Each number is 128 + 32 x the weight over the matrix's rms, rounded and kept within 0 to 255. Layers, rows and columns count from 0. Numbers have three digits each.

# layer 3 MLP up, 1600x320, rms 0.144, rows 930-1016, columns 0-79
107135137127143125163161144158124148134171132158117134137131123145132130187092155129142139201104125069140137139164142151195128097155125127087165181115141127123081159142089154098148209146132185143159171094156140119062174144135095171154161137
187125113141100097115158124159096113120081103112106156163138165114130153119198152070156150165124133119079103125145086091154031145147075080161168142095105131143183155136163128076106192106124141096079153159189115134108130140150157112146127090
106143109120112014133146142155143123170103160104099149140164100094131150138114092115135158143114119143154091140134142142145121095121147169063163129079130115125145130151130115083163178181172088110117122066119185126122113153173109145158147130
132138140105099112171123107088105101075162194112124138129129115142075155090105144047134141111106146148115100146100204074220130115161142084158166172091159214108115110080153123152023162112111168093130163137118089107110160114124083106055168115
150162120096119140152134127151123156086148117110160138198118130134073126055046168161064135182101092113121029160115153118096122110141173122166100137079144131101130141122146099111103122170093099046180103119159156067111063141117073066139146119
204074134152110119163100139155131096107126119117172171090113113107115082153179203145141098178100175105137099156150128106074131137111128085130126141119112103145217112134124167134149085140154100253132093156179121136104157140110152194140160137
095158121139115102130140139136111131102080079131133130129119136114093169108185127079130100117146121118095134190130136126053147105132186109129163127138108158135209162142113143156133090110135028137116106168124056139124033176129108147097094145
109118166139100144139140135067134140088058136108119120121153096105092128122110114148136147137160068117151115098137178157159149117150097123185142105120161124123094153165120095095122133123144140159090152067178114146142107175061108167181080125
139135087147105136061072042119082125109118071089113127161143150157169148117221147111124165079108130082197112152155114172171128174134121151154103097119196170108098131078115141145159097104134124098146098146109018108088167142137119111057129044
129150093111106119117167126149107160109097100165071117183148057096091104075102027145101126080175199157130130133141126073141167146142165151137159197133112119167089071144167115169143163129142061121121138127117104102127100062128137127150102152
149128117130135136155150131158090147104175140095148128131139147074116132107110162119089098200164149142146142109151165111115125110106212139145118111074160128124132124142149157153082143100092117100135170118168146118113174112086195159100110176
136070132132164131106187158106134154104100126113122138148097144162173074092140102132155086084137121108110184100116116108097089147185173142105090175079117091178130178165107180120114126182128128112092110162168103114113097164128136129150142149
115096108084098142124125128075125183117107131118140133061157142132144094123119123111132093118135143122131194093149119131140114134118116097138144107165182153120150110104116123130120101132072114139113106086160138116135114140120113097125143122
149096119087106095140140113106154145126172144173125160143121124121136078094137100116138113120084121112150132096139134110107160130186135144114113132161148144123150158081128152106168137085099149093102079128162137099085135142164055119148098165
201076173072092118112132124054145126090104151092162111151131108131145170135136145146138185135115104147130193153107130115119095141132150148077105070162151106133072145109165158124082137112061138162116097160094051138111080166153107097154168141
128120105130142088131148171113128050153088125131086167092138151153146161068104089110096162035149152118141126180119134158074076213160134111139089052060166124096087068160180109122134084151141088100179152115123169081167150157106040056093195102
127136127155120128119130143132109125102132124163116078110097127156107142115109163142107084118152106160138058149097159141168094185142153085148171133093123123102123117139095148105111156219148148107172112093115148142161151079120135108113160101
105107155099084111191158095188115133066122175103104152116113145074161113178119103116128144036116104116087173123170170126155152159135152131221139023076086128126109156163139128170118147160173138134114156110139093124117111081081080207082091073
124102088170116113124172161145067137170176084079150096137181095111112170126188142177133112181159112176098144103145153126141155147183131173117136119088196101134157154118110117080118073169091050108087120058164137119105164124135082108103101070
156121144119100152136149127133099187171091180091168153139141140136114094132110187076143066100185106142107124164104179111143150114130121100128137115098161136151160102166144157138117105127127086110108120113113137107168093109128151159168145173
127107164154115128137133113162154155130125085151109169071114141137176136109140104107197137142091149090040116160100143090118135131146142088138152146118125195125180160087087194151078134087169152114141137142189103100184022131145171082135142084
183131088124131193055109142103132065080139052075102165077066181166066165097102148146164152130173119154137073170116123120080093105103162130101163072097087178157138116121131116132157157135112105078166082128101160130112147083112121143112113104
062094103181114133079115120170109114111076138163161114148115084146125120131198174128155077106150137179115126119132160151066141165049144094079140149134129141137079123131156170171115171132135134093156160129066124110151147132179106098097145142
103137125159136120086153079125127115094114131109145086139156126084128167160141113126084117129196122133157136132106128135119179088126181043153073098146127114133192073106160114115142117186101051109180175079100169036116085154166132176153086160
121140073124129101120169110188168146107155111190081074123143110082128128175116153159115118013151170113083095128148188096137116123122112160127095088133130109117103076118071157174074124112094137103105115093184204170098136144099187123145143142
116137134085110089127161141133131167112093151122102158169119142125131143111150128172127111061084122099127159139128107110081143117103089127141130135165100108123096147142099158092146148095067136107136152100103181161166125108156092107141163132
079141144187049102126178098147129136131079096121120125098104127103148166112140136033084073085153072142125085073147136100106076123147114112127170092184105120104126138158128083154145109121166160149132103157154063130168160107150147118117143130
110139135106102111117166103112142091118119132146149164071179161107109133031135123137107106083160178147144121149164138103136175143176152089100104088133114071110111137168113208078176132183142141179151177157126099108167173104135154136122189158
161113050116086136145128106129142122119134157149111163123125086108082121125141096173083121144116144130175112173194167076164151120042196190122110151103112142079123121102169115126136138136141054141118126146115107118150142095121108191143125127
097143112121115129121133127150146177128178132213134184127234156199077133120093123064134146092086077172170097072167128184102148162138065172134166087135114129108120152135082112133099157078119147120144126131184127223133141179137172121142119175
168142081114105090131145083133117083086165123122104149139112088091116119152148097113128100134197123197150104145153173121160085116149087149104163148142055145149116073138107067157126112171106030123112119154076170155155121086113063162141128102
138097123172133087091144099139158136078171180131083146136173080131148169129094146167178134088132156158112115149175140106098104133112093112132111084157122145186121121140138158177092150119131057140098119175083130142186131142109122065148121133
097144134136140112168120084142156097116183147109059129161128121162114154095133154153147062195198174135068116102047146143162135102135117096090122138136185061129138140117114094146152120148124161115167094139213067081162099172137022164210149124
114151083136119139077124140054085114148073134148112117119107132133118110095109116118163092133153067110131072151186149112144125119120109118076145153125177124144188115148122106153119182181178197077137146152184142138119177095105131164113181107
149130116106127117146161103112177126080127113172117184117100141071203152136133097168122143176200179141121139093116200104099119129132193083118144119120123210187155166122086130174154121136181161139071116255147096151120142155116166138115166164
171131138127120133178162124155150166078158116126085139108152131136135140100150126169080102150149092105096132089085114117142151091128137097140087135106161111091159087091125134130160141102109089164075129119115207138179062127186109090109173109
144103079132138096190142121141191177164048071118077182139121090137141104115180144094144196141144085121166140149082134158141152179085149142150121105151161137190128161159174114077175141093191113135091136123090082091060098159121068162124113152
170096141155126133120136059097151184106126159170092118126131206109090112141171158138116103112114127108076148145193138098104135116145137170126116072143122137150171183119111103109096154115137133171162089186131098088098134094075125135144156161
100162140030127137151170110148164100172229168113179188129157094140158140147125115180141100106107164099134124117104183048129053132103112149098143135150108170127114132073159157121119129138086128105186114149116076143140176104099099092183135182
104160119155123112143136108085066186140086162109120130078100158147136097063111134093094187133093164129066090115131109161160169159094162094124153130144131060146162091175086139182220095133070058179059160123115104152148100184128097096138149171
169106111135115127086079146162154159109160129142186128142156130127154157121159129102115111146166135164131113131092114193044116143103110112133112125135171110137136167167182091132147146098146142150126125188145144128106155187157178117169114151
123154109089126136120160172098168132151118132139117113122134092132135069161121177163139111123160086108079098089136164095149193151115109099176114138110157202162074126102088130109147146086143130116167117129037123137139159179174113161106136100
136099143101097099097149091101111124090119145094057169126112130103120154149178147122081191068135113146123140080141180136147101197111132146120139139147115184162107120119131145197103132149128087067136177152162165138104188132117133099153116137
076141120073117113141139164159136105119175108106156169129136161169080110111159173157129091124187138140154151124140101177125121118129112168147144190118122129168117116146105160099133154105115119179127136082131149145117101170162088193141099114
184137148096107090153155114062172113128110145179159099129099155093081151039160094165150075155136104208147102169175176093173200126125139122181120135158123076145092064145162119145095124095126101152101110110176137122142174110126075136208136041
162127129135108080184166095083152154104096081139110094149110093119111078114107077096075151106074120110079015058131077137156141130156131098161097116142138175104155144110142127158125189130119166124158165150184092147143142151155112069155132156
154086082113153125186119167070159103062189092130106159097095107102131117108192140140145148115124164121174124072123105117120129171137120068082069164173158123162096134202085139076159102183116116104186100104158120094134114140121128107150129125
120120126153132115144153142119117193180144132046138105086135134124166135138136183151225092111090104079056081176107066136153142098152119150135135197121155149170197112132143124161120146127150170134179169158125116096100069137173072079154103141
141136147150125161151128203122117106114085110154154096184190116141100151083099150134139129166140149133082176131167063112128114141082174186137180116068159093175122129103080123107122113091162115129117142195064068080166118108124142173145164144
125084140119153170110163155120086210117099088115168096152086152083130159155124112111162094088148141138143115094163127109075126156095108158095179108151118090109146152116136104130084127116131087126118146130134101155138133172222205164093121109
168117095135131138134130160156132045135130142115097164105113121131096170082147128072151053115160138065136100073120107095156127150111123112139137121101148101079112105148107135134194131124128154115184168144084109167134158186164188098138152166
115157096111132104139114137182092107119187205149171141115053146178082126132130176142121165102044181097112194112072102139066183123130156103131115113146115148169150064158097138130185107109170114162162128150132098129142123136127116107098191119
125158101113137124124120128103096162118161172152186126174130145130123131135138168101181160157087142103097129085150136117147071090188154149136112103100084179165113132112155140121097072196155126061066091166092134149112150113138096140152149086
105152069143115085096098040133161160119112143101141102091158170124124122149146213112143127067102109152101119066098120131123167099131114114148102125126150172111131167145160103136116153151105128112134158188138105123077112109105172090159163111
121145058186144133103143183141151149072119115049056133119153171116135082154082153135134128164128187129162064098133156234161089118136151108170118121090141092161205129160085141137140138062152147137170159066122137081121156122103064144118066113
135169147122122105071108113171189216142184093127122163123123126148134096135162158141128155073150113138152138133131141130150172175116116140144142156102153139119159094115142097116141131142121141146134152147115119108139143163097172149085100106
184153122130089097130106087124198130147173170117099177102086141122138137126130120147148101125124126137140155140125150162119116076075146157125111116194155201152117190158098110120101105104106102131131115175131130114120147081126173105077133132
096149141086120100125147159126109044144128075115135112150132119061106158167118151105150159098071116217136086180118124145174184165169146127131117142117185101113137155202145080092106121121107109108162136089174121094106161132119143131105151153
139091106149125135095132096109133164123171131136145124110115074195120118127090091094115124113114128087154118089114103168140121186116096101153138132046143140106120110112176172102129174096117170126117167197145125112106105133102107117115164125
089119095155134141133127111106098166128098135094206134111169181139205122137151113195069134204058119087131110123120114159138089151171111114104097099135105118160155059138083079171028134118106138138095169105085072146094101139117233111159133134
179118134104100070180152147115134156156116066106080153105102153103107082124150125119118086171150128153144102163126089148181146161166164037101125101150143140143124140090105108146190063106132093114083130122070116138149063073124138136164159092
143108146138106147085118133080122067074096103159049161156148100146099168126123162122168177057120137116099059151151137105067113135122096072104100107134150131146120095131129162131134158160101169100211162106174100118098080208096122127124087123
095123135137121094129124126190114164169096158170104134173132142048181205146137140127139090113167107174121175075098125122117131111071113130127142137147131128161111095081129093170134083112114143095145134096136117138171202131103166098120126113
171146110116095099066150131109140100132149073139116073202171178146106074143072131156154188050143139095107157161117100154148142172151153132126119135193068116173104119104163125127136127103122096086201168149183144117095113052131153145128151149
113129171146117125132176132090130122143122128096066069116187126165123131123106230171092158146133199080143132121110123124102159169094083153127169151144149127124107131133128165153116085138096102079167172122084160087184146157147117111096147096
145098116156091112142108115059109121200101133205120110118115133128039132127131152122187110140194152155115161141135129134102082153135130146118102088175151163145108124182190117153143097106114157110207132113162142171111097112117162162086154142
159139100163101123133122141191185168119137155091125127115137163069109193105145130124132083134151124139075115163158153045093089104076077199128125136166166194113110175144138110095111150167108192086181167151182150106134166117124163131094098116
125137145128095153200156124132163166146122097110151071137152162094119173090148110133048099109153124140163124128120090147151208159111130104137157104095081179124133140170100127040132148143079174114163149103121110107133083148126161136163106172
101130128127139159160135101094124138090060121088098163181172158085146142082171140085108157074130104109157134172126160190084126125144107115153142098124141134135132088110176101097118141208177111133159144162142131105113074116118107082132090165
128106133112133129149134115138166104144088037137165121091104124136157158152155184086101152119082089104155108114095128162144117138135162110155086087132069159087117158125167153196093207152153130138107076144112152206155122040115138105175143067
151139097112097120177123144089120174162189146116157115079096146163133130117144147099159142137120125129176164164141188196126103177177186143131147127104101144093097146121178123112135115161147100170106113128170058130180103050066126186161114120
117080147158121076093149136124116134122139153087154145116175141177126167126153150117095164117138107119100122119184164126099142110068110153078129133097164130183127133097114161143162094155092109078170179119144137133123096144132120133132165129
158114133168110096165129168099145140125177109106151184122160093092182113177161152074127133070074182160079195190188156133085128091095156132115164161138170082143093176140146188091143155066112118147150147114094096130100126179103032158112127161
133122139170124116148149143112146098098080184157136137094082105123116137063101123172143122087158115121148104138155162141119127113128110101223066092121113131156147150175103084119166035021116144080190164061084098179100155174153100155167115102
126112132121115152117163131142184130197133122183107177108091154076099114149137085095164113076091099132107053145123179124148136099132107091110134075149140158145134205201130142114162119103099199134133130111079153102125113184165192134143170152
152097123152125106139151136133154147109138146132121158138174064107136137135106160153105080117167065127137096142114145105103101160074151100095173112143148142114121093088197165157119127155108160134158106131137104063144073061177205165149087122
128134153112094124163153091166105140127146156160136134142150139001135081107108175145117087115052127127140086109111083169146129061122115147120086165129099104183185126146180126121136175175122093170070095153160087099170145154127097117120123173
134161131143095088124160111139157066105073118134148097109057070107131110131116148061154119090185120129165121084130185157081166126140145139143067112085082190171144105149175140135077132135202137166137144164104138119148072153088144096100123108
165139147096082113161145072110094133147147114129156130141120117158125143164160131109149107122154089145106103090189117181166069098164104136133070109154114114137096112160099131160094147123121126145163075105086108151152141135190104090121110093
177143115117067123079152088102120104178087049087182135143084128134102135152105139140115092144105114087157156144145178195095106173110149115143155074101100090183183138083080174085174142082166135154083157150061138112122136161125156127121141075
126181122124106157092123147080137114130140110171132138156102188164116173085101112110123130127189093148128156130120100129090172133087121104155153126120160084181214092126100109137123161107149131114185100176116094101151118090145126070155122115
175146109167104152085105165125111118132142149108162112148193126115135103141110132119131061150176088130189119109158159171071105078135179107170114130131122168153130099159103150147126197174161141115104136151162115080143122121118121085149162106
126118127144118128148118144116123158062152134159108162120141090118208091140109151144161126071115106098166122120147105166086152092120128097119162136127134141205089139196176140104152092078154130153075190111124122150182160156133166191091119139
120148086107127124111132134152161143118135111080023144124105130162084147136074223086189184063103146184139141113065108165164114114127127150122169102124168150167129124158120120171103149155118119163197195065182084188091173129077141131102136139
132151127054141111100165214120150122115127197145120139090118118125100136074112126140148149154155157114114120096196183120139120175153130120110211082129167129133112137155134136126127086056111146158115079126159204123111133135099135082160118148
145141092130120132124162166142106186143119088172144157132097139149117152194155144060178146081084164135121150112175134139161158172110110206145171151150131128123143134149095137162096119191170104125136094093144120194127132118144141089131128167
143159133158109112097144142111127117090109088107148093099067141166119179089111165149095143121152094161101091118101190122077160082082118153103093070098155134077108096147109092158146159208052126160092117097126137135137127109140134113116062123
# layer 3 MLP down (transposed), 1600x320, rms 0.041, rows 930-1015, columns 0-79
096120054183197142084122156143091152128080152135157064071098074110171126125044107108111105064098100141132142161115153102098139114162154106126114143153107152140185091126145137157081171112142198099133179163183115054125157143164109107111127139
141154150150156171176053152160225127150111109136154181070161118156151155133115165050093151106129161131097124143117167132139072085208104150185156084167109133127163083140233128140132119113140102148136152107119108126153108171060174149126172165
137130129110179239042059140079120115106120133131116090156123124122169147073150139165090099072182157161127096091125118093164099145080105138170137092147131178096158140190163071160172144136082158137106120220155151108160133120079145171110061083
107097095141184109133079142198142090128124153171122111112058129154159116044143139134145093134083165081052125166052116151193110161160178068115133138122232129149136124110175079158125166110113117098158164168132129088134165170084102166086143068
109098086185119125115156174110089126099141130112150120123090114079089123092160057147147158219130168140070105174131087082154124112139080116129174160111095114062113057120151149142107149148143084116122147153139106110100132062147147191142154174
056134100107197140130181157163138113086116070149120170148143151148090159131117176126114122121161103120135133136065120093163133151129095122153126102139117163168220116122144121140117137099137123060141076136111150080128101151118115050147044151
142130082121148108137153066163145097132060147115101162157161072119136132123155118135096119144088101153173136117058136153115110074154155124101126191197128113129110109139125109099161129195098146140133158101084166115145119140099118131111074124
154155104168109132115118119191072115143160109091125096102144189127119128084152067192156161134110129088108120153122096075159099122108166115137119149114111135159122152101108111131109131105088159105112170120144086099116149137144159136131117134
120108167107195182185094154134113094126081136140158077138166131135105175169099151100142085104131137157136114177198124091156146180187122130128166089152120121099171063088120140075168095148160148116108135111103140158132171050156130114100105136
117145152135182111115138118084115122146100060185109135169161108141100111072132120120113152146182167104104151135165126138166143097109139152093161118164102134132135075118162144220118106104158159085115148155122140140129105112103098136127106133
088108151059180150147143118123143055197193163130098161169087118123147112146154134148085118139113105117119157105142144171096057066144156122142097112098102161152111178124169155141159125147130120165108163131063148097137134103131097107123095157
187192117088136155208136088109108126109141068172127132169154089115135092123173178117154106122169155133067172120132126117157146138177104160108130115113115113128131132116119109080161128179113121072088150087162147106153160122132158112144140157
062052142118110178142096082171122087083095141058203130141126170142133119140130147172094153147132112149156134152128152111164124114037153118138084115156071165105123112067118157136149139118100146141110165110165090150144095098146155119141126152
112160116163144132084161143092136121120084163096108111086074078142118158144122095130068119143146131095158126095135129152136099149132109128143096122103073092155100103150139173138104140145179186122130165105160149148110073158131154119167109150
155149129122152127089123107128094132135125096158107079126131132139138085196062084119123118145166144130143092126174116112108075087139092102129180108119087115107149098088124118142162064128115109108165165150173127160144159160112108130153139123
142135183091126174151123059106139188194156126137081157110122149152107106162115149144192160112148120154136139073134032113149155120149137099137185199103079098085159123156091133058163064113120109103179139124117147119160113102165132139085135120
120106105153162137129116208136074156181096146168096099131133130104113174097147079137109091158191142119132156111174118138148122078152109093110148101149125103113126060153141076095162161198142095123113231106187115113098068082163113100135115116
128122144122120086080090110142105101115118159128122120101127173140136122184130106167116120077131200131132131106070105169126125167101111159111093105115143191181151172099074109119118180058119152119130158163126116052140088196159121150092129135
060138177095128129145145120131129131134062131095163173134115117068170083102138154131070096153161171112102127058151149150142155179145092120163063048133155128051156143151092108102168076135161053138124043091167106163078179100114150100116069067
118162125084105179075158113130086134092127162158127148123109068139126129125090152123136118140117157089130146106094196049100100149098150115111114050065096099142099102126176141112072134158172088125166049137134100113126110134173138130174086148
125162175124166140167151125152135113171139102138078159103151149098162145084118105112134114141173165206111085057119104137133180130114163085060118101133128163099121148112124169133134120108148147144113155110140076066126071159102109083118191125
137112181127069144151124123144037105117144102183139119177157171162094145159139124165081106091117104142108125143049170112114134122161100152146141129145141140116162141102116130146108060106157146074137124185116152182139146182083161145094196121
099107181170207158121087102094120053121050099143174148159169056102129130173144127116112183213125116137124135150119132109144171095117154163120160111136114109135099134139211132140152129136127050153141123163049156147119119124138138164136224143
099094137174168147175135154085081154140127142120207071095155122067130155076133149130065120145122108124187094109140113147168112111176142162108064105141152107082121137140096049078143181130144128093077056166147136108154111144099167136109165141
120086130153156178162150160071071162120131143117107130153109190106117172124103087121114148148097162084135116156134108147131174111101148144122097127164169133119115119141118100119113082085145073130101088130125105104152104186097136175126097148
090097159171149167159107118126103171129119118063137121110080168124124095149106127177089106157106189176185129067139120207164174137141122112132113083120130127104149159106124120106136172109127130138114135165177125108092157106123156170163114129
123151080127155105085059130068150099176072121134093123160106151108133120132086183142147081101076109110094184089110093115153158125150153184134130140077137168145121156111111110142147162113127160115141107176181108123102153125095083121207175116
177116100123103151118081153148162114102123156162171110098114165135127166111112161105160122100110076117138121116198141125157125155173134123140074107100139113074154112074177167119137127066096162154142184172104121109114105129127138094117148129
170155200099123142123074123134170151134151133136143160119099112092157117082170127124122078112167105127123088160112164161117185145122179147154124144102159091119097143071185088138078107147122132128113160108106087124137148098082179116166121159
147141159170124127140107124133028107187161129108108181081103087146113106081103203134149183203094094101099103100108107101120047163122146161148103124115154156123055163134166151143129101133082123146117143183175163138178158121090140136144100085
145139097144174135091167122062158124135143118111094132126113129188120164123110136154109186114099135130117124135082111126058115120105137171129102095147096104084154087148098078099136102130142131125099078116143154135149168163165099169130085218
100149175138127151148189134158105118135085139111082118135114164124137147179151126102137144156095155148138117147095106102103125120159144179079143099123140105120164123166078139151146143135140107106145118074114075169119101104166131113153087116
116164155130147090165113061115124112148155145181143059101125100165134167115171130123126131251095140176132122134044155119139152117131080084101102101138110176076021141125093160117140137130075095106161111095207123125148142183126079126118100141
125151107094156145187142126130123102179095113162109160097123095139103147132102164172126135166128072101141119210125135168125130160139097184133156161095161157153169095064170150107162128178144157068094163089154101143154097161151110149073156076
081122125124177152158125162162140121153078184058135178093105135147126162134120107143135183142069106071127081160095169094066080136144123172094129096151108148130112088114091132156145150154100131121138158167176112122116110118171130112185128136
095066036160185106106149168124124129140102133113120072079108169116124165103141106167132102148124120222139083130158149110188097141178115117128080153110111169141094129139110109107086157132190123124122162166173116143072123133105108108118153135
129128105095060127167229169096164152164097114104088167134159116106087127130130184165132134139082159144070133080121089118123117161136086129082127069105191059091140168198094097126131074054194085146066106086078134142125139082174195150154128170
124133226098031149141137081215177136149125147115112098164126140122138139110181139115128068141073113109121154098131126139120141169070143134083113111161137099081162159167086128141098055103083110072118110118109166118110120116178200149127164144
081123077141086151082103142098109116146180139093102133105121155162145120134159145145162125154145112141133075144154150095105110101137197115138135171163096128169117068070123141150122143084060150160123099122116130090051158088107121094064104188
098118104106138129111128085138141095140195147080109096101035116146173114107114132144094173163161142149112204103172182113107096152229127101106100134134114138181143150144089170094188111139073126144111124141122165150134123098118167125130068125
161125147161129059117071184147134102063098084100179151117127128123131156104122183149148098135108115145124071194125122162122153056140128134147140137136126112175170107119090155148127149140135147083131136112102097180133136093117121129130126165
113189162171105094158136089147129066145154090106145143149136171100115127101146076127134093178156148123101136108036128112113084158133162106115120091173129139140104137065104101116129155120157155151081146126139163139123110108166110109146169131
126111131097139183175135139087103149115102119118162088102092092138181047151187152155105112171087137125163183096134091142091105040072083187102085108114118093148102164142142150147145140183088122117071058148115161114062088073119158181157184109
051112154182217088165157114122134098091063154151164090131133106088125145192139134139109139148120123127155137141134159169125214154133110138117138113094160080140057159098152122135124100133072148081133124125097089088119114107110107165127067135
156138123140128123142078076146118150124156065140106137104199171096163151075176131098145136110136139087114079149051115145169107114179145149116122188184118116078126133131097108147166088061110125099152116132060188111070154138171155149128182143
119087067140112138077105113100057190120114163146067089171115188148165113153134150132128071129125126191145128196096153144106118146103081125111156163118132066065072098121149099121142136081131102159167056164119107125074163125123106137169189083
083098145074106141141092061144130170117123097151080141100168119099105153177103122042142180130077125116099142127160102127132089111133158120107118142069095089099123103095114081111106124178123130089138137135166109146145134081123124073115114063
106148158128147142244221149100041130114176134148084128135127145148120139172119125143157185136195186125130122143180112122135155126139120087138181136163099133047181127158141107109126141098153187114153133115142146157115105169120127112164094104
126168187041203155112141144150123033036098072158120076131106175152113101110101130133081174131152146140137149157076096131187144078145089142126117095074105119109214137105073162157145122120088120160093131113131143103136112086118165114173122204
147125194112141144123147117076053134154169134165154115133149117169103109136140123137125140157078093171138144107142101138110126112160176138111142110120158135118129139131172123150097105108104129142117094144165110116145118121158108120151121151
180127174159092028178154086152070101103125100128084110112115154200137151178103130160198169087124127159131149155107120126153192108146084166116129121150131086095041116119102129107092102080095170105127111127110168146133078164147166127103174078
164113143135147152102144081143161149191139143149118125119118096064100111122054069111119120088212083157119140119094162144076137169092153086146160136140145169098088147109111133144112164133112149124125200107069172112196114110164131108125130121
145148135125137149170050139165126131142135154154200134162117156113070146140157154122116143167132146053159124134174110175156080133164166082059110156150141129172176137089096110094129111086160199120119220127100136182156175134088163116149131140
136170178093176170120088066131068087120114129144089186190132130142129177152151115136099099127127120098140150158129125126101112138124108158131177109119134119084137111130118115140115095134151098118120095099115080080112087098081109133095170094
134142089225110076119083077132171146146098138118062083112145149144183111113118132147153161140126134141124119137144128091097105115097080140115187135094120099138166113155078167126176125111175126118153116077177112123082075081075139075087147144
165181073181113066054123113201122180102157149117116121118156066140119116152070125147145134098120140147136117148154142112129147071097116076128124134115090139121106162169099127133104141108094150130125120102112209109139125117047145150169147153
138020095094151144144104123100150111166116097174089119123140144086171088109108144111160172132110190144159064062158064135107146108105144148102107111146128133130104097091158202155129141124103126091113132065079111160151140189136181148125183038
112117163128129193170074152114095136142173134169135137151116142143135061161125165189125130148127159106147109136125163115105149149000094131132211139131138153141113075135147170174115158157108149102146107134135205175188172129114136078122100107
129097143088125128080204080104097106121087139137154135141109101115128083202175131105095099134160115161193083097076088111108157166112066163114159059144173112150102201151175127136157131203152131108176085135168139098129087156128096142113142065
176165124128138099189124070172135141132097153107063123113123137096169151177196150138137152091130123100122085133096125099077155135076117170164102112130082141118168166133133096164177145096161114138153132135123153098133154178134178108159112155
120132124113109164145056118132137103103103129114096117155096082133129111131089135153120209155120136123094119159128107089151108142120191089104075177135092092171134097113044114148106107111102074103172153102140149152071156128160152135095061079
154157179121146118172093162102146138141081178105092118084071203141090081142124064156214107175131120193102131111140112128175149127157162131102096121135077158134090189087107187093134162112164150130118121183139142150107179135196170092115202126
079165136100115199158068078097158098112197163106085130149108143096130141152165104112123103065206072143108171090115124158102168104107092172082141135159112134190144104135150093111130194122126131088098101170161141135093098166151077111079114084
165092099096097161141152120168094161128136143140059134122137160113178158094120102157166135127102142095124110135136138098140118112113155154098146107162174126048152092147115115122082201113095102120083083104094074159105115188162158098139112092
128112097118093088110113090155152110182129120101111172207116114080159085126114109096123095133154127112036143142114142129127128098105133131150108173165120143128144032138083094097136141173094113138107099129075062161109061173112095091106065091
153127107108081107128158090153135103157228137159149079205102088120090125149148125161180121135074185142081109173122146105162132127129130140104106112072111122149169176058156167145130090124111119121167156136085118144116139095094129124155175117
128102144126188112179129101152124129154162099156101127143139121116151124106067186153195133179124128142164108136069079135097074127133149159140108060140143105109122131139136130175160101130082086098164108099145154135120154120188091146099108113
172121112117047131134165158133093098184157113074091127028161144112125152092143140197087085141177128157184096114132119135104095129118107137122111075164180131113157091118106155105110205127106204130117103103165099126077155149154186119111079137
102195165100114093128133129174148134160184106108070083150134105093142088055129158075126097152142107114115109124153074095128149123117136117175077119174080131139205137086105117129103081065107132150124165130135212089174154194143143076134120126
110148082143114130148089111165164139115148109145126132120132152102148147129154146101074126115132100138110054138141144142123105132110198140120059094116123155102146121161128154184175177126140167131076074104169225124084129048135143098095036082
139110152129161128138118052088163109150143149166087100124095134082154080122127131096106154103108109123080100117169094123123158067099126141047139191103021172131122097126087101157193159148133168116125177101077115099146106116169162166141123138
159110145138103159148137075152169152130118120103113085148124101134165116134173122121111120154084134164062160136100058080161099132118102190104050134105105132146168124192162127141168106111085118104145115108113158119192127110109111073127138141
146119085114102164123087131138049173088161080161109140087140129177163126145123192151181130169132100155164142094091107126164063149087199152141164179133153178177109114135072110138162132071158153152119126155178132123075105159104186104126146116
128093141150069124156132108149156188130088122208133159112145128106142172095084130103106088115153155145063153101103127156045125129193156148042137154193141142124166132097059151170139183121175154173113127169146132128167133069062065127144164162
155119163127104108111106068191152138191172090125078106096094097141156128113137136169156108145080135160083142128125086178135089120137099116145192142132130137119085143154159150096094128093134135075157149125096095134132203134119177081111137116
158160126059152090089136150154113066096161124138124119136115127148098148140088088077128114117103125127152144124131125133120113164164103140150102135172096102121122148107120135117142111158103123130155140104150159158112116159133138096169140147
127121168130127100104139143140146081096142140175085187151065132048171137133151170146145135159151110222088161090111132130093085122131108091137115128099159102077097053111190173118174112084097165122130110052111170097129157126146090147119151098
136139136119160115142169162111110181154152121117115122123143074142123110138148146173070162111101096129124141154138091100082115125178137108116147138046162109138122125040127119091147085101170137133131069108116101170123082162156118167131155127
145139137081176189093101145121132073131107112159142113107100068080086073163139123078139132160131136122098169105115147112053136093151157120149118113132122146136142129078148148129145128096102137116121215116100140125087182153140136133148087117
152144153149098136141122156113104104146163150088074093152086122079093094158143104153095105178123074162112186153082187120126149176131131182119107148146099121141132148108182111130192102185137154130126094112142153141152188105140145128135203186
120148141111097119127127078125098129111147117142156083137125105112174156142146077153142148140159095183085176143125113122110103104090083120161084064135217157088109167081110119161205154169103074210125130122074122167150159102103148144146135170
099115206092134182088093125122131045130106089115124177156141110106163201088135161107143207128126182128111122133163141097157086131135164115151094148086153143131170137125131087143127099116091171100113117124114121118154110139114170156104122079
037096171120075118099151142130088097192206091140124148130122153112095128139159119135109196105137128162117115106088112109145115146176147098127152137134161131176131110110132153170105104120093120121111140172139133190157106087139181122147140131
152164157204149115102109141036120117172170147158153162090147121163112198102136069105097145129117116124112147124106125052129141089100171114146132098155107140155108112175139166145112130148151119132164174133176183141139141125113148158166155072
121187093111121122054122043135073168153143098128166128159162164154123121114116136162138167115109142141141080116137127085183103149114144160070088080125155065091104093137108140141120068100125103138120128172117131119162102104129119167141201145
108115010202164067030090182141090109118119134141129121126136156130139141130117094139161190115131098138157114128195109098112165110063140110158120116113125163102101108080106103156092106105206108073156111141166191095142134116125111166121127169